config = dict(
    num_hidden_layers=12,
    hidden_size=320,
    num_attention_heads=10,
    num_key_value_heads=10,
    head_dim=32,
    intermediate_size=1280,
    vocab_size=2048,
    hidden_act='gelu',
    norm='layernorm',
    norm_place='pre',
    norm_eps=1e-06,
    positions='rope',
    rope_theta=10000.0,
    rope_fraction=0.25,
    qk_norm=False,
    attn_scale=0.177,
    bias='all',
    tie_word_embeddings=False,
    parallel_block=False,
    init='normal',
    init_std_qkv=0.0208,
    init_std_o=0.0,
    init_std_up=0.0208,
    init_std_down=0.0,
    optimizer='soap_variant',
    learning_rate=0.00368,
    beta1=0.95,
    beta2=0.98,
    weight_decay=0.27,
    lr_head=0.00627,
    max_grad_norm=2.0,
    warmup_steps=200,
    schedule='wsd',
    decay_fraction=0.614,
    decay_shape='linear',
    final_lr_fraction=0.1,
    batch_tokens=[131072, 262144, 393216],
    max_seq_len=1024,
    doc_mask=True,
    train_tokens=590200000,
    max_steps=2408,
    dataset='wikipedia_en',
)
Each number is 500 + 40 x the weight over its row's rms, rounded and kept within 0 to 999. Layers, rows and columns count from 0. Numbers have three digits each. The size before them is the row's rms in percent of the matrix's.

# layer 9 MLP down (transposed), 1280x320, rms 0.0772, rows 226-246, columns 160-319
095:575642500563550443511520502532430454416466472458462506453486459549510556522497458485517440433531543575530473526518551484545497471487488512525469475484575575460523527448522510503522530459489455441535485522477482515485430527521493492484529519477471406505538478467522464508513508482544504464536499413442453595503540475480468521554453571471422505503514456563592554438483523447441451455468488419505527524455487509483446484470468533461547519504611455578511543554518555490483469516484566
094:453560525406521478482579489440429521500524509448493456488465509573517470535474478497467518531510477467483444528509516539514529434496516596499507474452493548481454557572507571409452452532502514542438468435553539443497489468449475512529518543424533521502482545491510530528426464471403520514470541517505452441578474549525525460508504519516542502516469525452497545475507461507497484468543573500397512540542556537479473532487579466569476488533527505495488514522480567510494534478481425
096:447450527474524466460502505493607555496511441528519483520567491497522533465537521512423512525461494511528521466460503526449520493577512560486497503498506544463531476516514494554529437499531498431519535437496503481534461406492498492549444460495483429474450461444515516542442471500505515470512486504522536473453488492506510482524488499554521596541528467514489565499499450578490560443452483479516511559434506418516501509490464507532555549491439495509600490480574494491554442529502474
096:465517444447516422493480507443449506575468544645523513576502508525469559507468541522609472461557500517544479486551444503484513484461525424465538475519539485465485517462510541516453511441464471506508556536513573523489484552550476610577559466501454557542533505482519496500504517467523521544478484515507496568532514486446483445521491489455565547419511487507544421514431518471517515513562568438510510506460518436513500440411538588433514514502512508520592421481488504483513465443512592
106:508502472544472510491500494512486593452559529504494460524513520466513570457512539449453466538497522532478516566471457503537494508515494483558542491550504493510524569444452487569490466516502468450458482420495520535504482437478463546532497492582503510519469440554420538471510498475517445389422484516495540549488520437491483498570435525529486487468487494497589478516466506429546451515491475525534467488495539523500544453482582499534549488419495562512465511427576490440555474490487515
093:387509502511507530505541549530539523466473500527546564479504483522447504545475506507542364503482576559517446583532470559457479411460471421460557528486537478471522477510519470547531567502492553497510424556532495533537518518511462429492509503462475533515500473537526485484532500573511460508504429476498516431469476500528516464397501553484578545533483568499539465508548583556473517506517502476520549452503444531526574429509449469443495486495503485519501507564512479501485521517523525
106:487512459504511488490546540499539493467483550491498473473499478433494518493505495561502508530463494450572480506408478543523457481511527442576464462465500472449545589486444464518484485409568529476485539529434529508495540588509506558469503436475470547481492417505461441483508467536504550486374463492572495456575478509543483552521501504531453560536489491474561446447546459429527509467479488505529520556506403486470486500442518504450490504541512490491476442537492504527426483472490551
106:480437486521519442529561519435498533487469400476557541517479448591482495532520525464538455520588512554553466554508478480490497392486479520539476518532583537500563486576466548544455491527543504477443564532497552469457592511507553520460521457501555551558444474440507528458487551467454453468465478536532471500501524461455539472484513479531458464442522544513554501578517554449468456563467508523457480557497540501519464535544565560471403521380501517511530446540541517497539450498459539
098:454481511480509491523504490575560521478471481512468496503405495526490537460536537443506541532481508378525459493522548517532561526475461483549474516484496486483486482395548399450454559504427496523482534467528501479339490543522519544542519459520505459501447477527516519507475435501473474481503505523419453461474484539515548553459500500489502465422456480562515522480599483464477454502505472492430586462507445552531491494531498483457484460589532502541493491551464485442459453421547551
098:462611422556500521505474490499552535565512461550533427498574455576547469508413526471610544478450506593480489507492492442470502488527552458530536593503532532519480522549468520500507489593475456468559483516505500444501471465455522439481459492543476408489545498540500489472571482458486486482444497507429520555483515488492444550431534500598466499513468536498538501487505501417489516507461534490475532454502567520469481537554571493520414526465486473449488465540544555436457516470495517
102:461457526518496475498484537545489512600446504540473547548560487494582507543502536557543520439479560524521510445537464535510533522515562501554474484559522553473469469499452575469549410469524529475519476504496446453484574546446510581436472493437511461506549461472510485464459499469518485495499513463514477541449520504492450402594544462490491495484505459456554512511457455491417454470503452487562494548483467550499436527539523411530499431501548473385512472509450499426470446493482465
099:448468474456493496509595533534467609530516515486555519526542427557500516539430468593424443535466476445468592525503535438538497582555418527487537499484443470486562491562458482479514512487507489484483488487508488536547509498451455483514506502540534527543515476433556584541483444510519564474529538422539472513546537426488585507549515457437472477558461531473537507538405506503491511490425535556451419538564399525443457517590456526491486525555496535537471492456470447519537474565503528
104:496503532524445547511467467461539523497530482501442550492484460511446505477483512545429466486510484598492466551529515473478499484503498422451512522521462489495471457537521574479536491419513428541534482595525543557497492476472462554529546536435505497513415545488486556460502484494458471527551488445430563544472503462467440506526561535482507519444543545545543500460546461572525473454414452471456498438508607490456456511481481534513533488529484450539552465425443473527543498522497508
101:538534546509475589494479512458483437580513479509472472535491446526561411404577472550564545499552425490593515460478552508457555451524577559478534461446481526499498544465478424474475534503556439426532476528431477507440464531448537537489521474553465525526451457493414473494508511501552522479513503422480492544469521474493546451500519449495429548510515552537421490476498495446500515453476510471531441405560484542565495495434501521433512526508492538491486539531466526492447572479474475
111:564504505452458472497532447488466533484534506504524497495562508574502527554465551515614506501476484440560501432450503451600443519425561493509518570516561484530459511490503564544581505477531507535441511505503518533490519503462497501463485402476493412474519519515483516494469580478565523531478450554464396545491533543447480546480468541493535496509566560542477487479486538476473522466479521501456434498507479514509572472475525496539602511510541466417556478513506530516419406466461477
099:499481574503518464488590500481490473523526450457477427542494445401511528535458394491495525425493437525487554471459491469555442499511426534544446502510473478464486551554479471488547547556471530524595436539520483484496467481529433485522490525435470524495502549474537490521436509523500538470424522436477514493520445560528578496529473463440485539556558503552512562508509482426478438483451519563503471511482497492458496508483513458506462515575537524433582506484522474500491526508530490
102:505498511475569520468521562476441536564554486511508506553509508534448522559543467618520520505574434440502503493433420517469533507549576497467499485460490520514514471545506490502511488514511551454494509592472518467482466488455542523463484542519560499507437475492472516534469544504444441482524484565495470434503515525470485525506483439502493462515495521463485516506485473531548558466527529458462516484460519519468536548588528454526470579478516536616537514548547500509502488541527524
103:467522527584483490487514543551567464493501514535445522476495455471543477498436476584479488535570572478490518491496530533492517542457482425521554529553556506410549416483534472555457487562509505555465487519506483486541524513463448540527506523497489560460508478523485500465573521528496459557553499475472558485500491584496434518506551456528551491514475416472530482449452502489487423509466562492461543513510557493568503565383566490474481484469570509540490534472505469503511535492454418
095:558485470474532479470506458490496488496499475530518487604413532510573497528569509465494479514486481495497440473561465552571496468497513452471519576556529533476438466599526497495523484522523503486480401500530518490459479517477517534492502530509554529557525487503476550413515434492483468472444538589444430411452527501483490427497507516437542413610474520505544560519461511424601411559487493480567577435425534465486528503506527534542506533524507521503526462503514478449445487452533460
079:513461418494459465463475467537555542492549503412470499524448489461453558544575442571525499504536526493588502520490536498433518465506536491509476515449462457507445518493604558474484447505497521510529525517535549458442428553467444466500536499430480408532533548489546556528486520493451442454599480460512475528512511486502509519509554534498489477524587513519550529459459552439557520538484619499503462508542496530534499473504457510551545560508503460500509531452450490511506416610457441
099:506538512461510586525543468473545476436482513528531479485503474438448449493515486516519530498498537490495466472464514488551519395514487529473498522447482537400481442472447426495468510519511608479597438459488544479515514569478504516489508503588497562513489525504537575544472495510505484537452505511538432469585521448514402480542544419511481478503517467543633528495585490493614527517522497557500508514477448536548495562461548525530458509593478512487515470545490534523522526469495470
# layer 9 MLP up, 1280x320, rms 0.0698, rows 227-246, columns 160-319
097:496493509517448550465460516468527559473465453529490543593536489462539443548520576477504484503530462453470554488431554564518443511578469428509520511510481456515471539505480463527488488510479490543459476572541389538504434558511463492476472488463460522510521406532541484448547459490521540551490529526572489541478471409538460435520519468484570454507493551536484456511444545487457511513456406581548529534532467472455550504484440468550439474477528578507533565484433416483518471445522522
092:512518535530592451503498537522427544511525562567519561552515489493518502507500463483559489441532457541521489505526529462549409498421465510578459545399546539548518505519491428461554429491448446542522486454474521447489456509527467513519524480594526495523589475515550444477498556418528519507516493520534531448529494517552505574492467457511440566514504523447474456537531534483457463545474483496444549430558469508537504512394446537553497542533470578528519508512434511477519511538492443
102:454508505485561495523529517495441498459515600533536501509529538506526421549432522453481538534521590550566482497509414455496492486537585500492408429449498454502438452485537514487494457538462489496508575488545536446578514499419410469549507502488495538453478572444537522468484483555454489470512453546492525449465482498573541463518480533457515540523543491469446518594566521489527542540509528430579482512591535485561549475439563445456443490522500521482516480507486498474458506575495526
108:550547428544552407420477545477474491452530554420424490473524547482593598561527493574602529499524462420464476483453505487529511522501537527529464478521534531526532438475489537535533491548456500468560487491473516459513488525473427529483541556554465448447494459542491459622471530487575548492513534565457526550490506535530446449483441565503510500480534471555514447479515520503454559483547491457516508491494478498554553441489471503579563478451483496465454514497501497552523527442505436
095:525515518505435466499529497467480540527551494535529428470550507518443519448513563454513505553525569566491490482561485445554490463443511501517421421543473533513459463530549498489466388461530557456387475516493505467485586500458449586542437541469528497551474465477529518462505511486444533515440489536525485494614521412513517563541516513476408466440554514490536572490498490528560534484410507515476476532498464534508485535477522505583480530419473402484470413459543510529472514423480499
101:559515532533485501418539534485517540484515528452520488459504501544536492497464470491444487552450531468492516572475525487553554494473520564473542530513531521486540455506472506528567530482505539549556517532527474492540429449503542422536535455575503560519504488512476558482490581472482507522563535510414546490562532520444477444434558438536491498510501437534537528540494488487491551487484439511509504566563495477483535506472516507560518517467510471474528431508495620537476482428557441
095:491451575462509513503497489451498591525523455578459553510479519522439467491487509498519505534496495418516491530479506523482539449522530488399478555462557535550522506525473485488527485474456574487533522488494450479534467503550446512537450425510546403468525446472469494537429474474505579518533513474414572468492530548419511453448491552503474476563517569495500562491531572542510495517455524540483508448497484451419476564512531494511521532463536517483516480439579479466546514415457490
096:579535489498459553524485482506454495486495562450503508460515504527570471502491483553574532523528444516446473498413539444447541511518562533478461441497485461517462440514545452522447498508429459508524471515474497571509547492511489436520536489534481516568499485507543595505477529483502506480481488559507458478558559552500516533569499435476487495534531495496514436480491453497512460509587515476520523557494530469533442457462519504533517543476553493464509471469551480498532425454501546
099:540553518570416428463509536546594546420556559528567442475485500533461493462469488512518593529490503514468477404474537476391508502498492456503505464498444530527496481561557504440479502547475513467565439505528505484550493470471480569468482528574540513509494517523502522441566514538497455475485513508489523482462465438474526486489480489504557505453481497495417462458522486458480448491513467537480554538513456499487440444519472526564424524518468477539503537493437517504487596485513482
096:500501475575507539525521535444481505498597501518490510474492497500469553545444582505503461539469532481501488484508555497493432502491487516540453502489468525544495580495502544459491521555490492518526489485461556516503481580514413508432403505599514513441510453421404509529454460497489441512477465534534471482433486500532569460466501494522417517524527444520500483421543447465502469468477545507510537463526554533552494548573555500461464495481407471510507536462508487529546528575486522
098:490550522459524433523521533496520469512533429499482531453551527509464429565449467508470566483463486521489479533586529472425545555475546477503489489575507575446422538402531586598537516535489494608561522466484514454506402495543437577552470524482543509518511439517437544505510533439599518542380474498498522515576504476522487526425482454529524469514488542544557482476524479504569515513542476482510525467500528442486495480460503508480518442479486494486403518455548502556411524440524503
102:542457447441481472520530458513512474528514466507526504495475529517493475540581475523463532485508507563487518503530490495504530464509545507499446529461518464481550575470510596514500475484527497380497544515522528547503530571549538464434464549530603548481538494444478438429522498521444494489541503580450442529457531465460494559482519527452526445595449520507456571464539459551475547461563467454465523464553493480499479454530517538609530460497506486511555515545518529483572492486489467
095:513438573448559471546512544542532566505498479513464511448509509511491519469507473535518573511449477461451488502550485522458531461495523514544467499451497417483460593518467568526476465464451402497458524537466490432530458480478497517515506458513462478454475485511531485464489520481465525473447530483496498464541414548522561465445478524438511481511474456519558512479582534574501515534449534510502532515520476514510480529440493504427511500513536450532447434517538551530547573531468483
110:448517413533590493509491532504474511434587538573460483491516561427475475553449596489414593495506486509489538482515397535566526529411522460464532478550512525494471576512503474500487425468488461494435497518474411453475501515450481436517504526551503516506488486484454427516438424494479499513556489498595545451600475471549525456448462478508518509560504526552513473527465474466579401550461502529517482513535554519498452540433430505461529527554569485486517514524516481489451515471466460
100:473562457484435531549406499485459532418445519489512452446472467435543481478482507541477475495436499454480519565528479551475513432469523503529522442464554448533456468413497430501527489584481536460491483455460496562442620508461538497540451475483546458519466501459521550510470507560539510555435586484542444545483442531496428552557438441526425449468548433466525485497486539583452528473499477466511488475455505494450513531421461483455606527544514424538551518446476549484494519489486572
100:543542468562417499498556500523501499427532509485550504546499530463483491418458474516495489536506471474511428528539522497549444500537374477457500535441561514539522514533575510460525476545479553526463504451518553499493494447545496476512536466510514472463535569528540431510501507512525512483477519482502509567509519485453486477430504588454495527523492404434484522482567539473488553415494467544461542452474570432472513421454435492500466426472460435542534495428508555483475456515511457
103:477502500514501420463550525519497489516540504514510513469577495453481444487559583496554472476563488462440529477576491525527518469503483465488520454534499548440507537452448372519545499468575571490427522440496420558493552502482505488469553495472506472494456462529454459563501461568515481435537545443471462563462484531492516534507491595533532450501537517494467509437490532505464537461495475575483508523452575478436461453523570477513505605506483452563457482479494549569506523506494489
092:480504510489498463545533468529516531475558445465453537478521504507530514582519522521506487552454470518455499478468450459533491555498478548525481495541435558467446464550486510479489462490452492474506539557454486495556497550604581443521426458504416606464552459468618521519456546450561529571518452465557539484508453410497525465526500487516517548464505501510477503513526478472491569503495462472430454499557484516552537552500480540466449457448471524484463482505522467504491442489550503
092:463503517458431576554427482460464519509517487408442431481553497527458463470489493445489538480509486490493573540487452461516465570519554554407537437459502527550505455534469439481485524528551531502500556531522520477517450500495483461516523533448489541531485497453556512525537521485505535492498535517511514565448607510538552488484453476490546550523547435488435440434468480558457527526501443526525547468532493520470444493474536494513410476429499497567479546543559521449515503443522502
119:517529430529491545518558496442444432457476487606489521494565384494501468489522469460499506486544504466483538542501493446484445489525471530521537497504453523459482488510485494473467485560559553462512498453492568495474509486482504493598537432471533532535460518550472484549515518465496488461529500518526404508515492476470438439529534603530500501535556503556576564482512536514560477546453500509532561450509469500445450517530570439467398499528514476489468576561474474520605450522494506